python train.py --n_head=6 --head_dim=32 --norm="layernorm" --lr=0.00217 --lr_head=0.00598 --decay_fraction=0.825 --decay_shape="linear" --steps=6782
Each number is 50 + 10 x the weight over its row's rms, rounded and kept within 0 to 99. Layers, rows and columns count from 0. The size before them is the row's rms in percent of the matrix's.

# layer 8 MLP up, 768x192, rms 0.0433, rows 319-427, columns 128-191
071:62 47 53 67 48 44 59 42 39 48 50 55 25 59 36 35 54 41 45 73 45 56 55 68 60 62 42 44 36 70 37 54 45 47 35 42 46 45 39 42 47 35 64 60 32 51 51 45 49 59 52 58 58 54 53 42 55 51 43 49 49 37 37 36
062:62 54 46 62 41 43 52 51 36 45 46 59 21 68 46 55 53 54 45 51 42 36 49 53 58 47 51 64 41 59 54 32 40 38 43 33 44 24 57 59 35 37 52 61 45 31 57 51 49 59 56 66 48 70 59 39 51 54 47 25 49 57 43 50
054:57 50 52 73 51 30 44 50 48 17 60 55 49 50 42 41 53 47 27 49 40 42 30 62 58 56 56 53 50 74 43 49 56 35 44 47 31 33 31 36 45 30 45 37 42 43 52 32 42 69 44 58 65 55 63 47 50 55 41 28 52 51 38 51
141:45 53 36 61 58 39 61 57 38 47 64 49 49 65 38 62 48 42 48 38 35 44 39 37 50 79 59 54 49 52 50 51 45 47 51 49 52 53 49 41 39 56 46 40 61 54 59 53 32 49 64 75 34 69 41 66 71 49 50 43 50 62 67 43
030:65 56 67 48 40 38 73 44 48 45 54 54 37 46 53 53 28 46 29 52 70 40 35 65 53 51 55 61 52 71 41 45 45 36 41 39 55 53 50 49 44 24 56 47 45 49 66 57 43 37 38 52 42 39 58 48 58 54 35 51 62 50 34 46
158:51 42 38 52 53 39 36 44 48 44 52 31 25 50 46 51 37 62 62 68 63 45 42 57 63 51 40 54 23 50 66 53 35 54 37 43 34 38 55 57 41 55 60 57 57 41 49 56 46 49 51 78 50 52 43 44 57 48 44 45 45 41 40 27
150:53 48 59 57 54 47 44 47 65 43 26 41 38 71 32 39 50 66 53 55 51 37 47 67 54 58 28 39 53 48 35 56 52 53 42 46 54 63 32 50 43 43 56 55 38 51 53 45 49 59 46 63 35 44 40 51 52 48 45 52 48 27 38 45
033:66 73 72 62 47 43 47 48 60 41 57 61 29 57 51 44 62 51 55 56 70 36 36 53 67 71 43 62 58 59 52 58 37 42 43 46 46 39 58 21 36 49 52 53 57 45 70 43 48 51 48 59 49 64 50 46 51 65 35 57 39 64 38 51
144:43 41 51 54 50 33 52 51 37 50 53 47 45 53 50 53 35 44 46 48 33 35 50 69 57 64 40 59 42 47 40 63 34 44 31 41 50 57 49 56 36 60 61 53 44 57 52 55 36 57 33 58 35 53 47 59 68 53 45 58 45 63 37 50
028:57 58 60 56 23 49 49 37 60 41 54 38 44 45 51 47 50 59 51 37 58 42 38 58 56 48 52 53 21 54 51 47 55 47 26 39 54 41 58 47 37 42 48 55 40 55 49 53 52 64 43 81 48 42 63 53 57 54 53 31 68 42 45 49
048:52 52 45 65 29 48 53 51 51 37 39 57 39 65 50 53 45 39 45 50 36 53 34 61 55 33 46 58 30 58 41 47 47 43 34 49 49 48 49 31 41 34 45 49 29 57 54 44 54 45 51 64 56 54 60 46 57 51 35 48 57 40 45 45
023:63 44 58 56 54 43 76 47 51 51 57 43 56 44 49 46 52 43 44 41 58 43 47 44 60 50 47 67 39 59 35 60 33 44 39 41 61 41 40 45 25 38 58 48 33 34 61 53 47 52 54 55 51 50 52 49 52 54 45 26 55 36 49 36
055:65 56 61 76 47 41 49 50 55 20 54 50 38 58 43 54 45 27 28 54 49 58 49 48 43 48 48 63 42 63 42 54 51 39 53 52 52 48 49 17 30 32 44 39 55 59 45 43 45 52 48 61 61 69 65 38 62 50 53 45 53 44 39 18
043:53 55 53 59 38 50 71 56 53 37 40 47 41 54 26 49 44 43 43 52 53 27 42 59 61 54 48 53 40 57 45 53 57 38 23 36 62 54 43 49 32 34 65 43 50 57 59 41 60 44 45 59 44 48 47 58 58 52 38 55 45 46 46 36
141:48 53 49 53 39 46 67 59 64 28 47 48 56 64 48 38 51 46 44 50 37 43 55 51 55 37 52 53 47 61 50 43 59 22 40 48 33 57 35 43 39 39 43 46 43 60 64 45 59 62 33 63 53 59 64 63 61 46 52 49 62 55 53 53
030:59 60 54 83 37 41 45 55 50 62 61 58 35 48 42 41 50 51 56 61 53 46 35 69 47 52 54 65 56 67 45 34 36 49 43 45 30 41 50 40 42 53 46 54 42 56 47 43 55 62 44 53 31 54 45 40 42 51 50 36 69 44 41 48
159:43 44 33 57 52 40 58 66 44 32 46 35 40 54 54 50 36 34 34 50 47 31 50 60 60 69 37 64 42 52 50 64 51 39 49 45 43 36 54 41 31 45 52 40 44 59 56 36 65 59 61 49 50 64 51 48 32 44 54 54 56 49 43 44
136:58 53 53 55 46 47 42 64 40 44 55 69 40 44 31 63 64 40 28 29 54 57 31 58 51 76 55 49 51 50 47 62 45 41 71 48 69 55 42 51 51 43 79 63 53 51 53 50 58 55 49 52 60 45 50 38 50 52 34 52 56 40 44 44
026:54 64 49 60 41 47 44 48 39 40 50 59 53 49 53 34 53 58 52 61 59 60 32 48 51 49 50 72 42 56 51 37 34 55 61 49 36 38 64 40 37 29 68 58 42 65 53 51 56 41 45 63 67 48 50 61 37 65 52 45 54 55 53 41
156:45 53 35 52 53 44 42 56 41 32 53 49 41 72 47 48 48 45 28 46 45 45 50 57 52 59 40 70 47 47 67 57 43 47 47 49 30 48 45 40 47 58 57 40 44 60 45 52 54 66 31 72 48 65 41 41 74 39 58 32 56 49 47 52
172:54 55 44 53 41 59 50 33 58 55 59 42 46 46 51 46 26 41 46 52 55 38 46 45 61 49 43 60 46 48 51 59 62 59 30 05 38 50 38 48 52 55 45 48 45 50 56 39 39 65 53 41 56 54 68 54 48 46 44 48 48 40 43 45
077:71 57 54 61 49 50 56 53 35 41 49 54 38 65 45 37 45 36 36 48 49 44 49 49 54 50 48 68 42 64 58 36 57 35 55 51 46 53 36 25 39 34 45 48 45 52 56 32 51 61 50 58 72 60 68 46 39 44 41 44 56 40 45 48
159:46 44 62 50 42 40 75 57 42 32 49 50 37 68 43 42 43 59 55 45 42 43 39 62 49 52 38 48 51 59 56 58 65 50 52 50 43 44 42 50 12 40 44 31 49 50 48 38 54 55 54 59 47 50 66 57 42 43 45 47 63 45 34 51
043:62 68 46 64 43 32 56 50 38 41 39 51 61 77 52 38 55 54 46 60 49 34 42 65 44 59 36 58 45 67 48 53 53 27 40 42 51 43 46 38 41 37 45 46 36 53 48 40 42 56 44 63 47 57 58 43 45 48 55 35 66 43 60 48
156:61 54 55 52 45 47 39 35 42 45 52 55 21 58 53 53 55 49 42 53 34 42 65 51 37 77 59 55 49 52 25 43 40 46 46 37 67 42 36 41 46 44 63 42 59 57 49 41 64 49 38 54 73 57 64 68 56 47 64 45 60 56 52 50
151:55 54 61 60 38 36 44 35 60 59 68 41 56 35 53 45 60 55 37 65 59 49 52 47 56 56 48 89 47 49 52 55 25 53 28 51 32 55 57 51 48 57 57 61 35 43 54 48 61 40 39 56 62 67 49 43 35 47 42 42 57 52 56 55
029:66 48 61 61 33 42 56 50 51 59 39 61 23 47 46 41 38 44 56 49 56 37 53 74 50 49 40 68 41 62 44 49 58 37 36 42 42 63 39 52 41 43 63 58 47 59 54 57 46 48 46 65 57 55 40 36 39 36 41 47 49 58 47 42
146:61 64 47 55 30 51 56 45 47 43 43 49 61 35 47 60 59 31 37 74 63 55 52 44 52 35 44 68 28 60 53 46 33 32 55 51 53 39 47 31 54 24 44 41 35 60 86 29 57 45 58 51 44 50 39 50 42 49 45 44 53 57 52 43
178:44 45 52 53 53 50 63 57 38 30 67 44 45 54 54 49 44 37 47 45 36 38 40 52 56 46 52 38 45 56 49 54 52 49 53 35 54 34 44 52 17 53 64 63 32 48 47 39 50 67 63 62 61 65 67 55 69 51 54 47 53 47 48 40
028:68 55 56 56 28 49 56 57 64 42 72 46 53 48 40 39 60 38 40 45 41 52 63 68 54 40 64 55 43 58 46 61 51 35 40 41 42 42 57 36 40 38 35 45 53 55 66 34 44 52 45 80 59 64 43 57 46 48 42 44 55 39 53 39
050:72 52 47 63 39 47 49 43 54 37 57 54 29 59 46 41 41 50 38 56 49 45 50 42 66 59 62 55 42 56 52 42 38 42 47 45 59 40 58 36 35 39 45 65 44 29 58 36 42 53 63 64 55 51 65 61 45 45 34 40 64 44 49 48
137:61 39 72 47 32 54 68 55 49 47 55 40 35 45 49 52 43 53 38 58 64 40 35 55 51 67 43 44 58 47 50 54 61 39 45 48 54 48 44 48 48 42 62 56 57 50 54 39 54 41 46 45 58 41 52 48 50 35 29 51 51 35 41 56
128:58 58 53 62 37 71 53 44 58 42 54 42 55 45 61 32 45 57 28 44 77 54 60 44 44 50 33 58 57 67 44 43 42 50 64 53 62 71 47 48 39 38 52 58 56 51 38 45 43 33 46 47 56 37 58 50 41 53 41 55 61 44 64 35
156:55 40 60 50 55 39 64 49 30 45 55 52 53 56 30 52 41 52 45 48 50 43 49 57 41 57 47 55 44 65 54 73 60 30 56 30 49 34 55 50 47 53 71 60 25 44 48 40 56 58 52 53 40 58 50 53 48 42 35 42 48 45 46 40
159:54 64 47 56 57 53 55 44 59 48 67 58 55 44 60 56 45 40 49 46 55 36 52 58 66 50 68 56 50 43 45 52 39 51 54 36 67 45 49 42 61 61 50 75 47 50 37 64 33 63 44 56 58 66 57 33 54 49 38 50 40 38 49 55
164:72 43 55 66 60 47 36 28 38 49 63 42 62 58 60 43 43 40 40 48 60 46 49 50 60 48 49 87 49 60 55 50 47 33 39 50 52 56 55 37 52 45 57 61 45 55 44 47 32 54 56 50 65 50 67 38 41 47 58 51 43 54 51 58
030:49 48 62 65 52 45 42 39 60 40 38 45 46 64 43 46 56 29 33 59 57 50 48 61 64 56 60 42 46 63 46 59 41 41 45 46 54 46 40 34 45 38 51 61 42 47 63 52 63 64 44 59 55 55 55 46 45 55 23 43 45 27 40 48
149:48 39 61 53 63 50 58 42 49 51 64 36 61 46 63 46 39 56 36 67 58 29 43 60 48 68 41 52 53 57 54 58 35 31 45 41 55 60 53 62 47 34 48 37 42 66 56 56 53 62 61 53 36 29 44 50 39 47 42 48 46 56 51 45
058:62 64 48 73 57 34 59 55 52 26 50 66 54 65 28 31 54 52 36 58 45 47 50 61 49 51 59 50 40 67 43 45 42 33 39 43 37 47 48 45 32 30 42 59 44 51 60 40 49 54 45 72 42 51 47 56 49 59 45 45 62 36 37 47
070:53 58 54 74 37 28 50 60 57 44 42 53 26 55 50 51 49 57 61 60 37 33 46 70 57 39 51 69 41 64 43 54 44 35 44 41 54 40 51 26 22 33 49 45 41 44 62 31 52 58 48 53 47 59 44 46 45 52 43 44 64 51 44 34
140:52 57 54 52 51 34 58 38 58 42 51 59 54 46 49 50 59 55 66 57 43 43 44 56 54 54 55 64 42 64 51 48 53 42 33 34 35 37 47 56 54 48 59 67 15 54 57 45 55 46 40 54 60 52 56 50 37 50 49 49 51 51 63 54
035:50 66 48 54 54 39 50 54 57 43 34 56 49 48 34 46 50 49 53 49 51 37 43 54 51 68 56 57 46 68 52 57 41 36 43 22 39 45 43 39 39 45 62 41 60 49 64 26 52 48 53 63 49 59 48 61 37 43 37 38 71 28 41 48
149:51 53 63 55 62 54 51 48 34 45 54 52 60 54 47 33 53 54 46 61 57 41 42 63 77 64 37 39 47 47 27 41 36 54 49 40 39 62 50 59 39 40 64 59 56 59 52 44 47 55 45 62 42 39 64 65 61 49 43 60 57 54 41 24
083:65 55 52 65 38 39 67 42 51 37 44 52 35 52 51 46 53 53 47 55 34 46 49 57 59 47 51 50 46 55 38 46 32 34 45 27 35 36 54 44 36 50 57 50 45 57 54 45 46 47 41 69 57 57 61 48 55 50 56 26 52 50 55 42
154:47 45 47 53 58 23 45 54 53 46 56 53 59 64 35 52 52 35 39 65 42 36 53 51 45 55 53 46 53 44 61 41 61 51 46 50 37 41 43 43 42 57 56 32 25 66 55 43 64 45 43 42 50 68 45 59 53 50 51 31 46 45 26 53
023:57 56 55 60 50 42 61 51 55 45 58 38 55 46 39 39 56 25 28 46 50 48 58 53 53 66 46 38 40 58 42 52 30 38 48 43 45 38 44 48 18 47 54 61 40 37 63 46 48 52 44 76 68 54 56 75 57 55 58 37 68 57 52 40
045:65 57 65 61 41 36 61 39 52 31 51 55 46 55 36 30 48 40 32 59 45 49 41 67 54 47 56 53 32 63 48 39 55 53 42 32 46 51 57 36 40 34 48 63 37 58 68 51 54 56 44 60 53 55 52 62 49 57 43 45 64 34 30 54
144:59 37 57 62 50 52 53 55 36 48 40 47 48 65 50 31 35 56 50 53 46 59 66 52 59 50 37 58 27 51 54 60 47 49 49 52 52 49 41 52 37 37 52 50 47 64 44 50 39 50 56 50 72 54 71 29 54 54 56 38 40 44 37 23
026:59 62 42 56 41 42 65 52 59 38 64 59 49 45 70 37 47 49 42 55 58 49 40 49 63 62 34 50 53 46 46 52 56 36 49 40 50 39 37 49 39 54 51 57 43 40 64 41 53 71 46 66 56 60 66 60 48 56 40 54 53 39 50 53
042:45 50 44 63 32 39 60 60 46 35 49 54 44 57 34 45 62 58 50 52 60 51 40 66 56 33 55 50 44 61 51 35 47 34 52 39 46 58 45 37 35 53 40 54 40 69 64 45 48 49 40 79 65 48 55 42 45 52 38 33 77 35 56 46
025:41 59 66 43 45 53 54 52 51 30 56 49 64 54 45 42 56 46 48 60 62 40 51 50 75 53 43 52 34 60 38 67 46 41 46 51 32 30 49 54 38 47 44 50 25 48 73 54 39 64 49 48 50 50 62 45 53 59 53 46 57 31 45 43
044:56 56 67 65 33 47 65 43 55 48 45 59 39 52 43 33 45 43 53 42 42 45 51 47 49 45 49 61 59 71 47 55 51 51 41 45 51 53 43 48 36 10 45 48 41 65 62 39 52 49 44 51 50 40 57 44 58 47 37 36 60 40 41 40
035:63 65 56 64 47 44 74 58 53 43 46 67 47 76 44 35 46 48 29 43 56 40 49 59 60 45 57 66 56 62 41 35 40 36 50 54 35 41 30 43 45 34 39 55 45 43 61 43 49 60 39 62 49 60 58 44 40 51 41 38 64 45 51 43
034:59 55 59 61 47 54 54 47 52 34 39 54 42 46 35 40 49 52 47 63 53 44 45 52 58 50 62 57 44 52 51 54 52 35 49 36 57 51 34 49 40 15 47 53 36 60 65 56 57 50 44 44 59 38 60 53 38 36 46 50 55 42 35 42
044:67 40 70 56 55 54 73 59 46 42 45 42 44 54 44 42 48 51 30 45 57 42 38 68 70 55 40 50 62 48 46 50 41 50 42 43 41 46 41 53 42 35 52 55 45 57 60 56 63 55 45 45 75 46 60 50 48 42 22 58 66 38 43 55
138:60 51 64 52 46 50 50 38 60 43 54 55 73 72 48 37 55 60 52 68 42 33 48 52 61 42 63 45 43 52 53 27 56 51 39 43 62 43 24 56 53 52 51 45 28 60 60 56 49 52 34 51 45 49 52 63 57 48 49 41 64 54 57 56
160:62 57 56 54 51 54 51 55 45 44 56 53 45 39 35 24 49 49 33 48 43 52 36 58 66 58 45 56 38 63 50 20 44 44 52 47 46 37 34 44 51 33 45 58 32 36 46 15 74 55 49 51 57 55 44 65 22 45 45 60 62 35 52 53
033:64 54 49 59 24 52 53 59 59 41 56 42 49 54 63 37 57 48 46 58 62 38 33 61 67 63 49 63 35 55 48 46 48 34 38 54 41 45 43 42 35 47 52 56 28 53 59 24 42 47 41 54 56 52 52 45 43 65 40 42 66 43 45 30
027:64 55 38 56 53 41 37 48 59 44 65 43 51 65 38 46 45 45 37 60 48 42 40 46 68 55 28 46 22 58 56 43 51 38 45 39 43 33 41 47 53 52 45 59 32 48 59 25 54 53 47 77 45 53 60 56 43 60 42 47 62 50 54 48
125:44 69 46 59 37 52 50 50 50 53 51 59 53 50 40 54 50 45 59 49 58 48 56 55 48 52 59 47 52 62 54 45 49 46 59 36 64 47 65 49 53 56 42 53 75 49 49 48 43 50 54 42 59 49 38 35 47 48 43 57 56 25 47 48
170:50 39 58 50 48 54 48 41 52 51 55 51 45 60 37 27 29 63 46 58 49 36 41 79 67 61 56 47 25 48 55 37 32 48 38 47 45 42 33 41 55 41 71 61 46 54 67 42 78 44 52 35 67 46 50 45 32 51 52 54 48 36 29 48
046:57 48 58 60 43 42 49 50 46 38 41 58 51 48 38 41 56 31 38 56 52 38 44 54 55 52 40 61 49 53 32 35 47 45 40 36 48 45 41 37 39 43 46 58 50 68 44 48 60 55 43 50 64 58 69 55 53 44 36 53 49 47 33 35
164:44 44 47 52 55 52 39 68 39 51 48 48 52 49 55 32 49 45 53 51 52 55 47 48 49 44 48 58 38 52 38 62 48 43 29 46 60 35 52 48 37 41 55 66 49 47 50 35 61 67 51 51 72 66 73 36 51 49 48 61 61 43 48 46
064:51 59 53 65 44 53 67 63 63 36 50 50 44 53 52 38 54 53 47 59 58 43 50 48 48 58 44 57 50 67 45 40 50 43 57 49 47 53 56 36 22 34 46 47 41 55 52 49 57 38 47 53 55 49 56 44 41 60 38 43 48 41 34 35
144:68 51 64 50 44 58 55 59 57 45 66 48 50 48 33 45 45 50 45 59 44 37 34 56 47 45 54 50 43 51 45 66 55 45 27 30 42 36 45 52 51 57 71 49 38 48 67 45 65 51 32 59 54 58 50 50 59 41 40 43 61 47 49 58
163:45 64 44 52 60 46 57 56 49 27 48 48 51 47 49 45 40 55 39 46 30 35 48 53 44 65 48 55 32 52 57 52 48 48 41 49 23 48 40 37 53 48 61 46 26 57 48 49 47 65 22 51 47 71 47 34 51 49 56 52 53 59 46 56
045:65 41 59 57 35 47 47 60 50 47 65 40 48 50 46 34 56 46 32 48 48 44 43 65 63 60 53 64 41 62 44 58 52 33 49 39 46 38 61 43 36 49 55 65 34 52 66 38 49 59 49 59 64 46 77 52 45 47 46 47 65 33 55 42
032:60 46 60 61 45 52 53 55 38 41 51 47 43 47 43 48 48 53 52 57 54 51 56 51 74 40 51 67 33 65 42 39 39 43 45 32 50 49 47 39 54 36 66 47 55 42 47 56 59 62 58 68 34 66 44 40 51 51 53 40 56 37 58 45
025:65 60 49 62 35 45 52 53 45 34 54 37 50 61 22 49 46 53 40 54 55 58 42 43 73 37 44 55 51 65 42 44 46 52 42 29 40 40 42 51 29 33 48 40 37 55 48 66 51 51 45 67 63 68 45 63 51 40 47 40 65 41 47 56
153:49 61 53 56 41 50 41 57 38 52 51 43 43 54 41 39 50 38 35 62 44 46 34 53 60 46 49 55 48 50 45 64 59 46 62 39 65 48 55 41 49 50 55 51 61 38 68 44 51 60 51 49 54 39 42 32 45 51 44 48 43 27 54 47
149:43 52 62 57 59 56 50 61 39 54 45 59 46 61 40 41 40 38 53 61 53 36 38 59 47 49 46 57 54 57 50 60 38 45 33 46 43 44 48 55 53 47 57 42 49 46 57 54 63 69 35 45 41 53 27 61 42 48 41 43 52 44 38 46
139:50 44 24 51 52 51 55 48 65 46 69 56 40 39 59 42 60 53 51 59 56 43 47 54 42 58 42 46 64 46 42 66 53 46 49 49 63 51 45 46 45 49 55 64 43 61 37 54 59 46 38 54 53 35 58 49 52 50 34 50 44 72 44 62
139:68 61 76 46 39 50 56 36 64 56 45 57 43 62 27 47 50 61 63 35 28 44 45 73 56 44 63 46 46 44 33 44 41 58 36 21 47 29 44 50 59 42 30 66 42 45 51 51 33 63 40 54 53 59 53 47 58 45 45 55 55 48 54 44
073:62 60 43 59 40 26 54 37 66 44 61 57 47 55 42 56 60 46 55 49 53 49 39 50 52 52 58 64 38 64 53 51 49 40 42 15 45 30 38 33 47 35 47 70 37 48 72 34 42 60 51 59 55 48 50 57 58 47 30 40 57 47 49 49
145:71 58 53 60 56 39 36 37 46 36 54 61 49 68 38 46 44 49 51 55 43 59 58 50 49 47 64 56 26 62 40 47 51 48 38 46 48 50 51 55 37 38 71 49 33 48 46 41 60 54 42 80 54 56 46 44 44 48 42 48 60 38 34 53
145:58 57 49 55 49 64 46 40 52 43 53 38 53 54 51 51 57 31 39 57 41 52 66 52 55 45 49 45 54 52 20 46 57 54 56 40 61 53 54 48 43 54 37 72 56 27 42 36 38 57 48 61 65 47 66 49 57 55 39 51 48 45 48 55
026:54 33 58 54 44 39 52 46 34 22 56 43 44 56 41 44 43 23 51 45 52 43 36 61 46 44 51 58 59 50 53 40 46 45 40 37 60 47 61 37 36 22 53 49 48 47 54 51 60 58 47 52 59 58 79 52 57 42 48 50 59 59 50 53
042:66 47 51 64 51 41 37 44 45 39 59 62 35 64 50 24 52 58 41 62 53 52 51 68 52 52 52 66 50 57 60 33 47 46 45 41 47 45 45 39 43 29 62 52 42 39 63 30 52 50 45 60 53 47 69 41 43 42 42 41 74 51 43 43
154:65 48 53 57 56 56 51 47 50 53 63 35 42 46 54 39 75 49 54 57 39 55 44 48 75 53 50 56 50 52 27 36 48 58 35 45 57 39 54 49 43 39 56 68 37 45 48 24 42 45 38 56 64 57 83 43 46 52 53 48 48 57 59 61
030:54 44 60 67 44 49 56 49 42 31 50 49 54 54 51 45 34 31 37 57 51 29 40 50 53 56 50 51 49 56 44 50 49 33 52 37 45 45 59 39 22 45 51 42 36 47 51 42 40 54 37 58 55 71 46 63 70 64 34 26 65 61 45 49
036:71 66 58 65 31 32 55 57 61 51 45 57 31 75 45 53 43 43 50 64 47 53 63 59 51 56 45 58 38 61 47 62 41 47 52 44 27 60 52 51 28 48 59 45 47 42 52 44 43 62 49 77 50 49 49 45 60 29 46 34 61 42 43 44
035:63 57 57 70 41 44 47 52 59 41 46 64 40 66 42 41 51 37 41 39 47 36 61 51 66 46 52 70 43 80 56 54 47 26 57 36 52 41 66 45 33 37 54 50 36 38 50 41 45 46 40 62 56 64 74 42 56 52 49 49 56 47 44 43
044:70 53 42 58 46 47 64 64 48 48 52 57 49 52 48 36 34 52 45 57 38 37 45 70 65 38 63 59 33 56 49 63 35 30 49 40 55 37 41 47 53 38 52 63 45 59 51 41 64 56 37 66 60 50 55 44 36 44 32 43 68 30 53 53
036:62 74 45 61 33 34 50 53 49 45 64 47 40 59 55 41 60 29 53 49 56 31 50 58 51 59 51 59 56 54 39 42 36 45 38 44 54 65 54 42 36 36 49 48 47 54 58 46 42 42 53 60 45 42 41 48 53 71 51 40 55 24 46 36
198:65 76 66 58 36 57 37 46 55 46 43 60 48 62 54 49 47 55 37 51 51 43 30 47 47 65 47 53 49 58 20 44 41 41 48 54 40 45 45 44 56 29 56 54 62 52 67 43 57 52 56 44 61 39 60 55 33 45 35 58 68 54 51 24
177:56 48 56 54 56 42 57 50 36 48 35 47 39 62 51 63 61 40 52 44 58 50 46 45 51 58 46 49 41 50 46 48 46 38 44 37 51 35 60 49 39 52 60 54 42 54 31 39 52 29 41 95 62 61 55 65 51 48 35 36 55 56 63 48
055:56 49 56 55 48 33 46 59 37 38 32 54 51 71 39 40 47 49 53 43 48 45 39 61 49 53 38 55 40 59 30 39 58 48 28 37 53 50 29 43 33 38 51 64 51 58 57 45 55 64 50 64 68 62 57 61 62 43 47 47 73 42 45 29
133:48 61 74 55 38 58 68 43 51 49 69 56 41 32 67 40 57 41 29 51 53 39 28 55 57 49 42 60 56 46 53 61 38 51 61 45 57 62 52 23 58 23 47 43 51 43 59 43 61 52 58 36 62 62 59 60 44 47 43 41 62 51 51 53
025:58 54 61 61 49 43 61 68 50 48 35 61 34 61 53 31 50 45 57 59 58 51 42 69 51 63 49 60 31 71 36 52 47 40 50 52 49 43 47 47 37 26 53 57 54 42 54 36 46 57 31 64 42 51 51 44 31 56 21 57 74 54 53 47
033:59 65 52 67 39 47 53 48 41 37 52 57 39 52 40 35 51 49 44 58 51 55 40 53 50 51 63 49 39 63 53 35 47 43 59 39 47 49 55 32 31 43 41 58 49 52 51 57 48 52 49 61 59 64 50 36 44 62 40 27 74 46 42 33
152:51 49 58 66 57 30 59 48 47 56 48 59 42 37 60 50 60 58 38 49 41 50 62 52 59 62 39 62 57 58 46 66 27 50 31 43 46 52 61 51 50 50 53 58 28 50 44 55 38 58 58 62 66 44 49 62 59 51 57 45 50 63 54 40
023:69 53 54 57 53 38 60 40 58 53 42 37 45 66 46 41 38 47 42 47 52 52 45 60 64 63 36 53 51 46 42 48 46 50 47 47 61 44 41 30 40 43 43 62 52 52 55 42 50 56 39 71 45 47 36 46 51 49 32 30 75 45 60 36
031:74 47 50 62 40 47 57 50 40 46 61 44 38 50 42 38 38 34 48 58 59 46 57 68 58 47 46 63 59 68 51 51 55 29 44 40 28 50 49 51 39 35 60 62 30 37 57 45 54 62 38 64 58 45 49 64 48 46 48 32 65 44 44 37
138:52 56 54 51 42 53 31 55 62 56 59 46 61 44 29 53 59 31 13 58 51 55 35 45 63 55 30 55 47 43 73 50 45 56 67 37 40 52 45 33 52 63 52 62 44 56 57 42 58 58 44 42 52 54 56 58 59 54 50 59 65 39 50 39
056:66 61 67 65 39 58 54 50 56 32 42 52 39 56 53 48 40 46 50 46 47 25 41 52 76 54 62 60 45 54 36 50 42 35 47 37 41 41 48 44 38 40 64 56 47 55 46 55 46 62 38 71 50 46 59 42 41 51 37 40 51 42 52 37
145:54 55 65 59 31 43 64 52 50 43 54 46 59 43 41 50 48 56 37 51 38 53 38 48 67 60 44 50 33 51 44 48 41 47 57 55 50 39 40 47 54 38 47 51 66 43 58 61 42 71 60 47 50 75 57 45 39 60 44 57 78 38 48 50
025:48 65 56 70 54 44 52 54 42 30 55 55 33 62 55 49 61 28 49 49 61 46 46 42 55 52 52 53 50 48 47 43 50 33 51 46 51 39 33 27 32 38 63 50 48 65 67 34 56 60 48 59 64 66 56 43 63 60 50 50 66 25 48 53
038:58 38 43 63 37 50 67 63 29 34 57 52 38 71 56 36 46 45 46 61 59 29 41 42 59 56 46 48 43 53 38 54 53 51 61 33 35 41 58 44 40 31 45 41 52 57 53 54 42 65 48 56 55 61 45 53 44 51 47 49 54 53 50 46
035:65 50 60 68 43 42 54 34 44 49 55 56 58 60 37 43 42 34 38 48 51 44 52 49 50 54 47 64 50 77 38 67 51 34 53 33 49 35 59 49 44 47 47 53 43 23 48 48 45 44 62 63 52 53 57 47 58 55 40 39 52 42 41 57
128:66 40 41 52 35 29 43 56 53 48 46 57 47 48 44 49 49 55 56 49 55 49 53 53 55 55 59 47 53 56 52 69 52 32 49 21 56 41 48 35 54 48 44 52 41 57 63 31 59 50 55 53 51 39 48 51 55 42 45 34 57 44 51 60
028:72 61 53 61 36 41 46 41 52 39 47 64 36 62 35 51 49 38 46 55 48 36 39 61 63 67 50 50 57 36 53 63 52 49 52 42 56 37 52 49 45 34 63 53 54 49 68 34 51 53 33 61 49 58 49 63 44 55 40 43 69 49 49 50
127:47 48 48 57 52 26 47 53 65 50 47 52 52 56 42 41 52 45 59 39 65 50 58 58 43 46 57 45 59 59 59 54 54 46 24 42 66 41 59 51 51 51 50 40 41 59 61 48 65 25 49 55 39 31 38 67 53 56 53 40 51 44 47 61
023:62 62 49 60 62 27 68 43 49 56 54 50 53 62 54 42 40 43 45 57 51 28 55 66 47 50 64 49 24 56 54 51 46 36 49 37 46 38 62 37 28 35 57 49 55 49 59 28 57 65 52 64 40 71 45 51 65 55 28 37 53 37 51 51
041:48 41 57 66 48 39 56 42 38 37 50 55 55 51 35 50 51 50 48 50 46 40 53 52 47 49 57 60 49 67 40 52 61 40 48 39 52 49 41 28 49 38 49 47 37 38 57 43 44 54 49 67 39 49 51 52 40 46 36 40 70 54 40 54
151:56 42 58 52 24 27 67 42 54 56 52 46 39 43 48 40 55 61 34 66 54 61 40 56 40 52 34 67 59 54 41 60 45 50 34 46 67 58 53 48 46 45 52 49 49 44 73 34 58 38 61 47 49 34 49 57 47 38 39 42 64 61 41 49
138:52 42 52 59 27 58 65 56 66 20 56 54 54 44 50 46 49 39 42 44 54 48 38 49 61 42 66 47 34 62 61 56 40 20 57 49 46 51 50 53 41 42 52 44 48 50 48 50 43 50 57 52 45 41 42 46 65 37 56 33 51 46 54 34
042:64 51 69 56 53 45 63 63 57 45 54 51 45 51 48 40 49 44 49 51 55 39 42 58 58 47 50 55 29 50 40 39 43 41 43 43 55 48 53 44 35 43 70 50 50 58 49 55 35 51 40 55 73 54 50 56 58 45 52 29 43 49 59 42
149:64 40 42 56 40 53 44 58 35 43 39 58 46 47 55 42 46 33 50 68 45 49 57 43 71 33 42 55 35 50 44 50 51 36 20 47 42 54 55 38 53 52 68 53 32 55 40 47 49 56 48 50 50 53 51 35 42 42 59 45 39 52 46 62
027:60 58 60 62 42 32 68 48 49 44 54 40 56 56 54 39 46 45 38 49 52 43 42 48 74 54 54 71 42 57 50 50 42 39 49 48 64 34 48 33 42 47 63 65 37 53 54 46 48 54 48 65 50 48 51 55 56 50 37 38 61 51 52 51